Part of a small language model's weights: no biases in attention or MLP, capped logits.
Each number is 50 + 15 x the weight over the matrix's rms, rounded and kept within 0 to 99. Layers, rows and columns count from 0.

# layer 11 attention query, 384x256, rms 0.057, rows 104-130, columns 0-255
43 45 36 50 57 50 81 57 57 20 70 39 40 17 38 62 57 52 63 33 58 58 45 46 60 46 51 47 33 51 54 58 65 82 69 51 53 57 28 39 55 56 45 75 60 61 56 68 55 50 41 47 82 53 58 60 55 42 20 58 60 60 57 53 42 37 41 47 30 29 25 53 38 75 43 50 34 54 58 72 39 26 38 82 32 60 52 51 42 72 37 51 47 40 63 44 42 15 51 49 58 62 56 71 54 65 50 64 53 34 32 39 48 35 46 38 27 62 52 46 63 61 62 44 52 51 42 43 35 54 70 49 43 53 54 46 57 52 52 55 60 34 30 60 73 49 58 17 63 54 32 32 70 56 47 55 49 60 61 65 50 53 36 49 66 64 65 74 63 69 50 58 55 48 82 27 44 56 31 39 47 65 41 24 18 65 44 41 47 36 53 37 43 56 71 46 45 45 32 73 70 42 32 34 52 53 75 44 55 69 22 73 44 39 55 26 54 71 53 61 34 58 34 43 69 67 68 45 68 52 48 67 55 47 61 55 56 60 64 68 34 70 61 54 52 30 64 46 61 62 50 57 25 57 31 42
68 32 49 57 74 63 49 31 76 62 56 54 48 43 37 58 44 23 77 56 50 55 51 67 63 44 55 61 44 40 30 64 66 44 57 34 35 16 65 39 60 32 53 59 40 20 45 46 41 54 44 58 46 36 47 69 40 32 36 49 60 29 61 65 44 31 46 53 45 48 51 56 60 47 71 51 51 33 49 60 56 42 67 61 45 73 64 47 57 63 44 44 69 46 44 50 33 45 26 40 83 61 82 47 21 68 56 77 38 69 54 51 52 50 65 78 57 58 49 67 46 53 40 68 56 42 41 64 55 58 42 63 57 70 54 41 65 53 59 59 30 70 46 51 62 45 65 32 58 63 62 59 70 43 50 62 57 47 59 41 33 66 55 27 61 52 53 44 55 41 45 55 59 31 32 41 61 54 40 47 61 47 41 32 42 28 35 47 33 37 23 28 38 55 55 38 62 55 47 39 58 53 62 43 62 41 51 45 26 59 51 66 39 53 76 65 24 44 53 30 47 49 51 57 62 75 45 70 59 44 65 55 43 56 65 57 67 38 60 12 55 37 57 63 49 49 32 38 51 54 32 59 65 34 70 64
40 42 30 42 44 56 54 49 33 50 32 26 58 65 56 74 50 48 56 46 54 42 50 68 19 30 46 49 63 49 70 44 38 38 40 77 58 68 77 44 54 74 48 59 35 57 24 64 64 61 62 54 52 33 27 33 50 83 44 34 55 68 63 42 55 30 67 18 60 37 45 58 49 54 60 63 65 68 27 32 61 53 11 33 63 67 61 39 25 60 43 31 52 46 67 40 48 38 55 28 29 51 27 48 30 14 52 38 60 36 40 44 64 44 76 58 33 36 50 32 40 45 50 45 49 45 91 39 36 19 64 31 48 39 26 56 57 46 46 36 72 60 44 37 42 71 57 61 57 35 46 92 54 65 36 69 48 62 78 28 61 62 64 63 60 55 50 54 64 53 37 69 44 46 41 72 38 49 55 44 82 47 63 56 51 48 55 85 67 20 30 53 58 43 58 49 34 58 37 77 55 46 50 38 54 32 49 71 18 58 58 41 55 21 41 76 58 50 66 47 68 20 42 55 43 71 48 50 43 61 61 58 66 28 62 51 35 42 60 51 62 43 60 46 10 68 50 78 44 61 47 38 40 43 42 74
49 46 38 40 32 55 44 60 31 56 33 55 55 50 73 61 49 22 79 84 88 50 43 65 47 20 45 48 63 56 16 63 62 69 62 40 45 59 51 28 60 37 41 53 44 25 21 40 36 68 52 39 56 53 50 46 60 78 55 25 62 74 52 37 27 44 44 59 23 48 50 59 19 42 46 47 75 39 55 53 61 56 60 44 64 49 62 64 62 50 28 28 36 55 39 58 17 38 21 48 66 40 51 25 25 49 41 36 33 29 72 31 76 54 66 71 48 49 38 61 45 55 52 51 62 23 73 47 42 42 39 37 47 72 70 58 90 28 50 34 26 61 28 49 39 81 74 71 35 62 58 62 31 57 42 39 42 46 40 35 53 47 50 55 70 39 69 62 58 62 19 48 65 37 69 55 65 55 37 50 61 45 39 61 56 48 40 62 54 65 30 55 57 38 54 20 63 73 36 70 56 48 49 71 63 37 86 66 55 48 39 49 53 51 62 69 20 31 61 47 63 20 40 50 60 39 54 71 36 45 72 31 45 30 52 38 51 23 60 28 54 69 68 57 31 53 53 57 51 35 26 77 26 54 38 57
65 27 47 47 62 35 72 79 43 43 55 39 55 43 41 47 55 52 43 36 48 58 78 65 44 62 66 55 22 62 57 47 33 34 44 42 67 60 44 47 62 68 42 77 37 68 51 69 39 52 52 48 33 39 53 39 62 40 54 69 55 47 39 67 58 43 53 30 54 57 62 37 51 59 82 57 37 65 24 55 52 42 31 73 67 92 37 22 50 58 74 54 45 39 66 24 42 38 69 37 43 51 48 66 36 56 74 18 44 64 41 50 39 61 40 62 42 47 41 51 54 57 51 61 55 54 52 42 20 63 52 43 65 65 29 40 74 28 44 53 62 28 53 52 30 67 58 65 63 62 44 96 50 39 10 62 42 48 65 57 50 49 50 38 66 49 27 32 52 54 70 48 59 48 48 47 11 54 59 51 79 47 65 36 52 21 63 49 75 16 58 24 65 34 38 56 46 39 14 41 34 80 44 56 68 57 24 50 54 46 51 44 46 46 45 38 56 55 61 60 34 60 28 28 19 62 55 31 43 61 55 46 76 31 62 48 58 54 54 54 20 25 43 53 51 42 56 59 65 59 82 33 31 57 60 44
33 53 58 62 50 55 48 34 67 71 98 73 28 77 23 31 57 80 16 03 35 54 54 50 62 63 41 50 27 54 75 41 45 51 56 53 50 65 22 66 66 65 47 48 41 81 80 45 46 15 59 30 33 52 54 37 40 34 45 66 12 53 41 44 47 45 55 51 67 51 51 40 71 53 40 81 33 59 43 65 40 47 70 57 54 73 20 49 61 49 43 54 68 34 57 42 62 44 79 35 72 43 81 53 59 65 57 55 45 52 43 82 33 47 46 45 38 57 58 58 52 46 19 37 37 64 42 47 70 47 67 62 58 26 51 43 32 66 57 77 60 38 90 62 55 41 60 39 58 33 56 44 51 49 47 38 60 53 56 62 54 56 44 46 15 47 42 31 30 53 64 01 38 63 24 56 40 52 44 60 45 35 88 55 41 19 41 61 39 55 77 56 47 69 16 62 36 22 47 18 47 70 50 58 25 60 15 34 51 50 52 46 06 65 34 33 75 60 33 39 39 50 15 72 54 41 42 53 44 71 39 59 47 53 64 46 43 53 56 57 51 21 28 35 52 62 31 61 62 67 54 32 62 44 50 67
44 48 43 48 57 50 69 72 35 32 51 30 48 46 27 42 48 52 69 41 42 72 60 49 60 49 41 34 39 53 60 60 65 45 55 59 58 63 54 41 72 66 31 60 55 68 40 72 43 54 37 74 59 36 56 57 49 38 29 55 45 51 39 52 52 60 53 45 49 50 53 24 37 49 59 60 64 56 66 41 52 36 30 90 35 66 53 39 54 59 50 47 56 57 61 48 47 53 68 30 55 65 50 55 47 63 68 49 46 47 44 51 46 29 54 42 60 36 46 59 60 44 60 37 36 50 52 44 34 40 57 65 50 73 43 42 44 52 50 83 63 21 50 59 42 44 45 47 58 52 59 72 46 45 45 52 54 48 44 50 33 77 76 38 26 49 57 51 68 53 69 40 54 30 60 53 51 57 48 22 55 59 67 26 27 34 58 51 59 28 38 36 60 50 64 70 47 60 50 54 48 50 63 47 51 52 34 49 38 75 64 44 42 29 64 33 55 74 65 70 55 60 42 38 50 50 43 19 41 35 48 59 35 52 57 56 54 82 50 61 34 62 62 49 54 47 42 48 62 44 52 53 50 33 49 53
45 37 44 51 37 62 49 39 52 51 69 47 63 54 42 47 56 50 62 46 59 63 51 45 59 57 58 41 31 51 52 66 74 54 53 59 47 54 45 28 63 56 37 56 60 62 45 69 53 44 47 58 53 40 60 63 21 27 61 52 42 52 41 58 28 59 46 60 47 71 54 72 42 51 49 56 55 45 68 30 45 44 33 68 49 63 55 67 67 56 33 54 51 81 43 54 61 55 52 37 39 78 56 65 69 42 62 38 71 32 60 57 54 60 28 60 73 51 63 49 48 43 49 47 50 58 46 38 34 55 57 61 47 64 66 33 31 44 49 69 30 34 49 72 62 46 42 49 58 55 50 55 65 45 46 23 55 68 44 65 41 65 39 36 55 67 47 56 79 61 30 56 65 52 55 45 37 61 65 29 73 56 66 47 35 44 59 32 53 50 59 45 42 41 66 52 60 82 52 70 51 34 57 44 40 53 57 65 49 68 50 35 37 50 53 43 52 41 66 56 46 60 47 39 45 66 77 31 55 43 45 39 53 47 73 69 54 66 47 79 49 73 66 62 68 49 42 18 36 47 53 59 33 23 55 51
17 25 51 47 39 55 31 61 39 47 37 33 53 48 51 56 45 35 49 51 48 42 32 59 60 44 68 40 55 52 61 42 47 43 43 74 72 57 68 54 64 59 59 44 50 50 34 59 43 57 43 49 57 67 36 55 49 77 32 43 52 48 46 43 38 38 41 29 54 37 41 41 46 63 50 49 56 44 55 35 68 59 36 39 60 52 88 48 40 56 49 49 53 30 51 39 47 45 72 46 69 17 53 64 47 68 43 59 27 30 43 55 52 54 58 45 36 36 62 41 31 68 69 74 52 44 45 54 60 48 61 51 58 27 61 60 71 61 47 75 51 41 55 36 38 61 41 47 27 50 38 44 47 72 55 78 39 43 66 42 79 74 66 61 47 40 43 52 49 42 80 44 47 36 51 37 45 46 79 32 50 58 58 46 58 60 56 61 73 49 35 68 61 56 37 60 18 86 37 54 43 60 51 65 59 36 49 50 53 66 57 45 65 31 67 64 49 61 66 51 48 36 62 39 40 53 67 67 31 62 46 52 46 47 32 36 45 49 61 52 43 25 64 45 25 65 45 53 63 31 49 39 35 61 61 56
45 65 28 69 45 70 60 57 39 52 24 52 39 43 28 54 53 39 53 56 48 61 77 54 41 36 57 74 47 49 39 56 57 42 42 42 47 59 40 48 54 48 31 40 60 61 31 52 49 33 56 70 49 36 53 53 26 43 64 44 68 32 45 36 33 49 56 52 54 47 42 33 48 48 50 46 64 78 66 49 48 45 44 44 55 39 67 73 53 45 53 43 44 57 47 64 51 63 38 48 26 62 59 62 25 27 50 54 71 38 37 41 47 55 60 70 71 45 62 49 63 71 34 44 50 49 38 46 28 42 64 68 53 63 60 42 33 49 60 75 58 47 51 41 35 38 56 65 56 50 55 62 62 31 49 60 85 54 46 55 26 62 48 56 41 55 51 42 62 50 50 51 56 67 47 32 43 41 45 37 83 40 71 47 40 56 16 58 75 38 36 47 24 44 61 53 39 77 42 34 48 74 80 47 58 40 56 70 70 58 48 48 57 57 43 37 61 43 73 72 70 65 32 59 42 46 70 26 67 36 43 58 48 44 77 68 58 67 58 25 58 59 59 46 47 43 50 54 39 44 50 74 41 37 41 48
60 56 50 44 41 60 37 40 45 63 45 63 66 48 62 86 61 38 46 51 32 60 45 65 74 43 50 80 76 54 36 42 41 60 26 58 59 50 41 52 91 22 46 67 62 28 43 48 58 41 64 51 43 52 45 60 41 51 24 60 30 67 35 24 64 49 49 61 62 55 48 81 63 41 41 31 55 64 58 66 67 76 50 57 28 31 71 52 53 44 74 33 59 33 42 58 42 44 42 43 53 78 34 44 62 12 81 23 82 56 55 54 42 31 53 78 61 28 58 38 65 36 50 30 76 28 24 59 27 49 64 46 52 52 67 56 62 54 50 50 30 68 45 57 46 42 54 35 45 73 50 42 55 38 45 40 53 57 61 64 27 65 64 59 46 44 69 45 35 39 31 51 56 45 39 51 40 32 62 42 75 82 43 68 61 56 65 49 48 35 53 46 46 50 54 43 43 35 51 66 51 64 40 59 54 61 48 69 61 35 40 46 70 25 65 74 51 52 62 47 45 37 38 66 71 42 63 57 54 44 48 56 46 22 61 61 52 62 50 44 70 62 58 55 56 56 63 48 40 41 41 39 69 28 38 65
44 67 40 48 30 91 42 62 50 78 70 43 50 37 47 59 42 44 68 57 42 75 46 56 38 55 58 24 50 76 58 31 35 45 31 38 49 26 57 63 40 56 35 23 33 38 41 68 38 41 30 50 45 54 77 36 61 39 38 56 28 65 38 20 46 52 65 76 52 68 74 56 42 78 68 27 68 65 53 38 44 29 57 41 52 51 59 52 71 82 55 70 74 52 53 45 32 26 64 58 55 68 41 66 52 36 64 59 32 63 63 60 67 41 51 43 38 47 57 26 71 83 43 43 48 53 48 24 39 52 43 37 49 54 44 49 33 45 30 66 30 37 64 54 32 65 58 62 77 52 39 68 43 55 42 50 50 31 50 38 43 37 43 59 38 46 55 45 39 24 52 41 39 69 39 47 46 59 54 53 73 47 63 33 65 41 66 46 56 67 31 47 42 58 50 37 46 55 61 57 34 49 53 51 43 48 35 34 32 51 56 56 62 54 58 50 48 40 56 64 56 36 41 34 53 41 47 23 43 53 49 64 69 68 59 57 26 57 45 61 58 62 69 48 68 48 31 49 50 40 76 39 53 50 55 81
58 27 67 51 51 70 75 63 11 36 52 14 48 28 46 75 40 39 63 45 51 40 44 50 49 41 44 49 52 72 30 69 43 58 68 47 50 83 57 64 38 74 33 48 53 56 46 64 57 37 50 68 51 62 75 55 72 43 54 58 54 55 57 34 55 60 25 43 34 71 57 52 52 30 24 53 62 43 41 49 70 51 33 46 39 34 50 98 58 23 57 21 55 47 43 16 35 59 52 53 37 44 63 29 52 49 47 42 67 11 25 38 30 35 48 52 54 34 45 52 32 86 85 52 56 65 58 55 56 72 35 77 62 38 64 74 47 64 48 54 71 37 29 44 34 55 27 44 30 49 55 42 51 49 42 54 61 56 29 34 51 70 38 60 55 59 15 33 67 33 54 51 49 25 54 39 60 42 50 42 56 56 65 48 44 98 80 58 77 59 43 55 47 47 59 64 47 61 48 52 64 51 57 56 59 50 52 85 44 75 16 43 54 31 32 54 59 72 61 42 48 61 52 69 56 42 57 42 33 54 37 32 23 55 56 32 45 68 51 62 63 20 74 29 49 75 44 52 78 44 28 42 41 46 44 48
54 56 83 47 40 74 51 38 38 42 60 40 40 58 43 53 64 24 22 46 36 34 54 68 47 63 30 58 84 44 52 45 66 39 09 23 68 54 37 65 47 50 44 62 52 34 40 41 43 30 50 41 19 44 38 32 37 46 63 41 60 51 61 39 54 34 59 50 55 77 44 64 31 61 52 66 71 42 56 56 46 35 31 32 55 62 36 62 43 43 65 43 54 38 35 49 27 14 55 55 77 44 49 34 48 44 43 25 29 49 35 25 70 32 45 82 82 69 55 65 52 60 41 35 70 54 22 51 41 31 64 60 51 45 63 55 35 54 67 47 86 65 22 77 64 61 62 43 43 58 83 55 45 40 59 45 60 34 58 57 53 33 43 50 36 49 57 43 56 62 99 45 44 50 08 43 77 61 39 45 76 70 65 52 43 51 70 43 57 53 44 70 79 21 47 65 70 54 29 50 75 70 50 97 15 60 43 46 46 35 59 33 54 54 73 55 70 30 35 72 61 63 31 63 52 49 57 26 46 34 31 37 50 70 53 36 48 63 53 59 49 50 22 64 52 37 74 67 61 59 62 27 65 65 52 57
64 31 67 45 46 15 67 43 58 38 61 63 61 43 57 41 33 47 45 23 57 28 41 67 11 26 24 62 33 51 71 43 39 49 57 17 22 46 55 70 44 35 39 70 63 69 68 67 66 61 54 46 75 57 52 69 60 38 39 67 55 41 80 47 43 53 91 40 49 60 47 60 43 26 32 43 53 53 54 55 45 51 41 24 48 38 71 37 65 29 58 72 83 48 67 53 66 66 19 51 40 44 51 65 48 71 48 54 65 43 46 39 36 31 57 55 71 47 41 34 37 42 30 47 52 47 31 27 51 55 37 68 41 32 38 58 28 51 51 43 68 33 56 78 66 46 21 39 27 59 30 20 49 17 34 73 46 32 12 52 57 23 32 52 57 57 42 55 82 38 31 50 59 19 70 87 72 63 26 53 39 22 50 46 37 79 25 50 47 61 67 74 48 51 52 39 48 38 47 44 62 50 53 36 41 38 69 48 44 68 12 43 69 61 48 61 37 76 37 31 41 30 74 51 44 63 35 64 45 75 59 37 39 51 26 63 55 65 39 52 56 52 82 72 52 50 62 25 78 46 31 40 63 12 59 29
49 27 58 51 47 11 59 56 47 27 35 52 41 27 56 45 63 61 53 63 73 61 26 50 46 50 43 55 46 46 21 29 67 38 77 49 44 52 69 64 54 58 64 62 43 64 49 34 39 35 53 55 48 56 62 56 68 64 48 53 41 56 51 74 55 47 34 46 37 46 44 22 62 42 61 80 25 53 38 46 40 46 41 59 20 57 45 54 48 39 31 40 43 47 83 59 34 47 42 49 59 56 38 32 46 19 51 50 62 43 32 59 34 69 61 51 60 44 45 78 59 54 47 61 29 39 53 67 83 50 44 66 63 47 46 67 60 49 62 26 72 55 48 54 51 51 71 34 59 60 52 30 53 63 42 54 79 45 49 59 59 50 64 41 69 41 40 66 52 62 36 52 53 23 46 55 63 62 43 55 54 44 41 25 36 74 36 51 48 43 38 59 52 36 68 76 57 56 60 45 71 57 64 38 22 73 68 49 57 41 61 47 46 34 50 07 50 73 32 58 45 46 44 47 72 51 42 34 41 37 53 60 26 85 54 12 61 42 24 57 44 44 47 68 50 69 54 63 70 42 30 40 38 89 53 23
64 47 69 40 73 48 69 45 54 41 64 63 56 30 43 11 50 64 49 58 49 59 45 50 56 39 70 34 33 36 55 71 70 49 40 36 35 70 27 28 50 55 60 29 60 48 64 51 48 55 56 26 45 45 58 46 45 19 56 62 51 31 61 47 62 25 28 65 39 61 37 41 46 37 43 67 45 47 76 57 48 55 66 75 52 89 41 69 35 55 62 59 61 58 55 46 55 51 68 60 53 64 58 79 55 58 40 45 59 38 53 46 52 60 35 41 74 54 47 40 37 52 49 49 32 61 30 35 43 64 40 92 53 49 58 39 64 53 79 36 53 43 35 53 26 64 37 56 13 54 60 32 37 12 58 68 48 56 23 61 35 55 57 39 62 57 53 22 70 57 82 50 58 47 57 35 54 73 45 52 45 36 57 65 31 41 02 65 38 55 70 60 75 40 34 53 71 40 52 52 40 39 31 82 64 61 48 50 58 51 28 40 31 55 61 43 53 41 30 37 51 19 52 42 45 53 30 63 56 49 47 40 47 71 44 34 46 55 35 87 53 30 43 51 67 41 54 40 45 51 56 59 46 37 31 18
32 57 42 60 49 73 39 43 40 66 35 51 36 59 50 67 80 44 53 47 55 42 35 79 46 62 54 50 55 56 33 33 45 52 45 62 46 43 68 54 76 55 29 70 42 33 29 58 25 54 65 56 55 58 35 65 52 63 47 37 35 57 28 54 33 47 63 45 64 31 58 40 43 54 53 50 64 47 49 27 44 59 34 40 77 26 59 39 46 34 52 37 34 55 36 48 53 40 59 41 64 38 41 63 45 54 65 45 51 45 41 59 47 22 55 56 41 48 70 49 52 50 23 56 69 28 39 44 32 49 55 45 45 53 60 41 46 57 30 60 44 23 75 51 55 69 51 76 61 69 26 74 55 56 48 43 46 35 69 54 50 60 67 46 46 42 65 67 61 40 54 45 43 56 47 50 39 53 70 48 50 58 54 50 63 55 58 44 68 52 53 34 43 60 50 58 24 83 51 74 47 65 57 60 48 44 30 59 49 59 56 40 49 34 58 77 39 43 68 59 48 58 48 47 38 47 62 63 61 48 36 55 47 29 68 78 28 64 51 34 75 68 65 55 24 56 42 39 44 51 41 40 52 51 57 47
36 53 59 44 56 38 46 48 85 38 54 58 48 37 48 34 59 71 54 42 66 50 47 29 57 59 59 43 36 57 35 56 58 41 63 55 50 29 34 60 41 45 74 31 41 32 56 58 63 47 51 29 57 48 52 40 44 31 66 61 55 68 51 42 52 55 41 61 30 38 34 37 72 51 33 36 33 42 53 62 62 62 68 57 35 49 70 59 46 63 45 72 39 45 67 43 52 47 49 53 53 47 43 42 46 36 40 62 34 55 44 51 59 59 38 43 36 67 46 52 40 42 53 61 31 64 70 59 43 52 40 45 48 32 25 57 35 60 43 27 38 62 40 62 47 37 38 52 44 43 61 38 41 49 36 45 48 71 41 51 72 47 43 48 69 46 42 52 54 54 55 48 63 43 50 44 57 50 51 63 46 39 35 59 43 40 29 36 40 62 48 71 76 48 57 61 58 34 59 52 64 54 35 53 63 66 78 48 63 44 51 75 68 55 53 36 57 63 25 38 30 60 63 42 75 37 32 49 59 41 53 35 63 70 33 31 51 42 58 38 38 33 42 59 49 53 66 57 56 42 44 48 64 53 58 40
72 50 27 54 55 77 41 78 26 53 26 36 55 59 32 68 36 46 50 38 38 51 59 44 40 51 49 78 92 62 16 63 60 49 65 83 58 59 47 63 44 34 63 68 22 51 47 59 56 75 38 71 53 38 20 54 64 55 59 43 59 34 51 29 31 66 52 49 55 65 22 28 72 27 21 57 61 57 52 40 54 48 59 74 40 36 56 60 41 59 52 44 50 45 62 49 38 45 54 32 45 46 24 36 28 56 55 55 79 61 48 41 56 55 67 63 65 54 38 65 53 37 61 56 68 57 74 48 47 44 57 58 81 54 46 49 55 62 62 62 50 63 55 48 40 43 48 41 51 44 44 59 47 49 43 54 74 32 44 54 16 55 57 49 33 56 74 36 57 78 57 55 65 37 62 56 55 57 54 46 57 58 66 23 77 73 68 44 47 56 30 42 77 35 47 48 62 57 40 47 63 41 66 50 42 28 54 61 43 45 77 49 53 47 33 38 46 66 63 64 72 69 58 40 37 68 31 12 62 43 59 53 33 37 52 46 44 82 58 47 33 48 34 31 51 34 58 62 79 59 51 64 52 58 61 21
59 43 66 60 44 48 73 56 52 58 62 46 32 56 54 44 51 53 49 47 63 53 54 23 66 50 53 43 58 53 50 83 57 49 50 43 56 52 35 69 40 47 60 49 54 55 71 47 52 50 44 40 25 51 57 48 52 40 52 61 53 35 57 46 44 46 15 59 25 34 59 41 36 41 41 63 36 38 48 75 50 55 79 39 50 53 38 74 68 56 66 54 73 44 56 32 54 45 75 64 54 53 25 50 55 30 38 53 44 37 44 49 55 55 44 35 44 53 48 38 16 68 82 34 35 83 42 71 76 66 48 52 47 49 46 51 39 67 48 36 50 79 37 53 36 56 57 61 38 48 76 77 47 51 54 50 43 50 23 42 39 43 45 63 52 41 62 28 41 48 62 35 45 48 19 50 46 54 46 65 54 66 32 54 43 36 54 60 37 68 78 65 46 45 43 65 55 56 42 57 64 37 30 75 49 61 58 54 44 55 47 65 44 40 52 37 51 39 25 40 41 48 59 42 53 26 44 44 55 35 35 49 50 86 39 28 77 60 42 59 27 60 45 46 57 46 54 49 57 52 66 74 55 52 38 31
40 57 64 54 59 35 48 46 67 46 59 67 53 60 31 55 55 48 41 51 46 53 42 56 85 65 51 36 25 45 35 48 53 68 44 52 38 60 40 32 68 55 41 43 68 24 49 30 41 41 39 37 38 63 51 45 43 22 56 55 43 54 52 55 41 73 51 59 48 53 77 58 25 48 69 53 46 47 52 53 46 64 34 66 30 44 26 58 45 61 54 58 45 69 28 44 45 46 39 29 60 66 59 67 37 43 55 57 30 41 66 80 35 56 38 43 52 60 57 65 67 48 36 35 47 49 53 52 26 26 70 53 48 45 54 31 54 40 66 58 30 58 30 69 51 71 48 46 95 43 70 54 52 32 59 28 63 71 59 74 58 57 26 25 39 68 36 50 59 68 31 60 67 32 50 59 46 42 30 34 43 39 47 57 35 13 13 38 34 49 49 34 55 49 61 50 72 29 34 63 40 66 65 62 46 45 63 51 73 57 76 12 56 56 50 45 65 28 66 53 66 54 45 63 61 57 48 34 74 42 61 50 68 58 75 47 44 43 64 47 45 47 62 61 59 57 38 32 34 40 51 34 46 47 38 43
59 47 40 58 26 49 57 62 46 49 59 75 70 38 62 59 53 58 31 45 40 73 63 52 39 51 69 69 52 46 44 43 62 36 55 50 49 35 44 50 48 37 30 37 57 31 36 46 46 20 59 33 32 38 53 56 36 57 48 55 53 57 43 33 66 34 60 44 55 73 48 32 46 67 62 50 48 68 59 44 33 28 24 58 26 50 48 54 48 41 29 46 47 56 31 67 19 41 29 65 50 82 58 49 36 15 35 29 53 71 68 41 67 51 62 59 55 45 44 52 61 57 30 57 40 37 30 07 30 46 63 54 63 36 66 53 45 43 59 36 42 58 36 63 39 62 62 59 56 57 77 31 62 40 36 65 64 50 53 49 48 50 47 55 54 35 51 49 26 49 54 68 65 77 64 62 37 26 42 38 62 47 58 34 42 43 33 79 42 63 32 51 33 67 90 38 64 47 75 45 37 59 59 60 44 50 42 39 64 26 55 50 67 54 82 58 57 39 53 76 66 20 34 36 51 55 63 37 70 40 64 81 30 59 63 42 15 69 45 24 58 53 59 60 37 39 41 35 51 59 65 50 13 57 25 43
55 37 44 54 45 60 40 43 55 24 50 39 62 50 35 35 54 40 46 55 61 33 18 66 56 63 42 52 31 41 45 60 39 56 66 43 48 61 46 33 63 61 73 57 47 63 68 63 67 44 76 46 58 48 48 65 54 53 57 67 44 56 65 49 48 43 32 47 59 57 57 50 47 42 54 63 58 78 48 53 63 55 36 72 23 51 47 50 69 52 60 52 55 38 57 33 52 65 43 55 54 55 57 65 49 52 47 53 44 80 41 52 24 37 59 76 48 24 59 55 33 37 44 55 41 49 67 63 52 29 40 63 43 40 59 50 68 67 42 55 58 09 65 46 41 52 24 36 34 64 34 49 49 15 45 56 62 63 44 67 55 49 28 33 36 53 61 62 51 43 48 53 55 13 68 58 59 75 43 30 68 38 59 40 36 63 31 44 62 40 55 46 66 62 31 75 55 57 48 48 50 48 42 41 59 68 45 53 57 44 44 31 32 52 38 16 52 57 52 50 47 31 22 75 60 36 53 61 31 53 54 32 14 52 56 47 45 60 52 82 54 40 56 36 43 56 50 20 54 54 39 44 55 58 67 32
43 60 23 38 54 25 32 34 45 55 55 65 49 44 37 50 53 30 38 25 36 46 47 20 36 48 45 26 44 49 41 41 53 53 63 50 43 41 65 70 45 55 61 34 30 62 51 53 40 71 39 37 48 32 62 26 35 41 46 43 38 36 76 45 34 46 31 49 19 34 64 22 46 43 46 62 56 60 56 58 50 28 49 53 48 51 36 63 57 65 34 44 43 50 82 70 51 67 37 54 47 52 53 48 55 10 53 63 21 35 62 06 45 50 61 20 34 45 45 20 58 49 55 24 52 34 85 57 71 54 49 72 37 35 33 47 72 33 57 52 40 56 71 53 40 51 73 54 57 60 47 43 50 39 35 66 44 45 62 39 48 53 42 21 49 70 46 40 44 52 28 33 46 41 51 63 58 51 48 41 44 50 48 47 68 51 56 50 46 42 40 54 45 65 54 45 61 40 44 50 61 51 59 38 58 47 30 54 47 55 69 35 66 49 37 64 27 37 30 34 54 54 41 54 38 67 25 45 57 74 44 54 53 66 43 51 57 62 47 68 21 35 62 38 68 58 60 65 59 66 41 35 56 50 67 42
55 37 64 53 47 50 37 62 38 49 45 51 57 54 32 48 67 41 69 54 75 31 44 51 64 36 60 59 50 41 40 53 76 54 37 53 25 45 50 52 73 43 74 66 50 57 52 50 84 14 71 52 55 50 41 58 38 52 60 53 39 54 49 53 52 54 50 39 45 70 46 45 67 45 43 75 32 58 38 52 54 42 58 34 55 50 65 36 66 28 65 72 54 53 52 55 62 80 43 49 63 47 40 45 49 33 40 32 47 49 62 56 66 55 59 52 62 45 53 33 49 67 72 44 48 41 19 50 49 51 35 29 64 51 62 35 56 27 45 57 51 62 37 73 59 58 41 55 60 52 65 67 55 71 52 61 42 37 49 43 53 40 44 73 65 43 31 44 25 48 72 57 47 46 46 86 24 74 49 33 58 48 57 51 53 59 46 58 51 27 39 46 60 32 20 61 46 69 32 71 56 64 34 54 50 58 73 82 41 66 48 66 55 50 69 52 47 35 89 51 56 60 47 56 62 34 41 48 44 19 87 36 46 48 50 54 60 42 57 37 39 48 46 44 41 40 16 58 55 36 47 51 58 41 35 62
48 60 75 43 65 51 54 54 46 52 44 42 52 16 70 56 57 37 58 40 52 27 84 54 38 30 47 45 51 82 51 56 63 51 45 63 28 51 27 35 70 97 37 63 57 31 55 42 63 27 44 44 69 60 33 49 62 32 40 72 41 21 38 54 47 62 56 45 77 61 42 48 44 67 61 38 40 39 65 39 61 29 37 49 60 57 74 58 44 52 70 54 50 42 50 57 49 35 32 50 39 38 42 33 49 49 42 60 58 57 25 39 52 47 56 48 69 60 67 51 32 45 73 65 41 53 39 55 28 73 57 30 41 54 50 41 27 18 51 59 32 34 37 26 63 68 44 52 65 37 60 63 28 34 55 54 55 37 44 52 63 26 47 42 39 55 39 61 55 36 62 50 48 34 44 45 49 46 52 54 29 38 63 32 58 69 53 51 37 26 46 54 46 31 53 80 22 57 25 50 38 63 32 51 56 57 70 29 56 56 34 49 51 42 59 57 51 65 56 43 60 43 62 69 54 35 49 62 52 28 58 24 41 53 52 56 50 41 63 17 42 48 61 60 41 31 19 49 49 50 63 36 61 69 30 42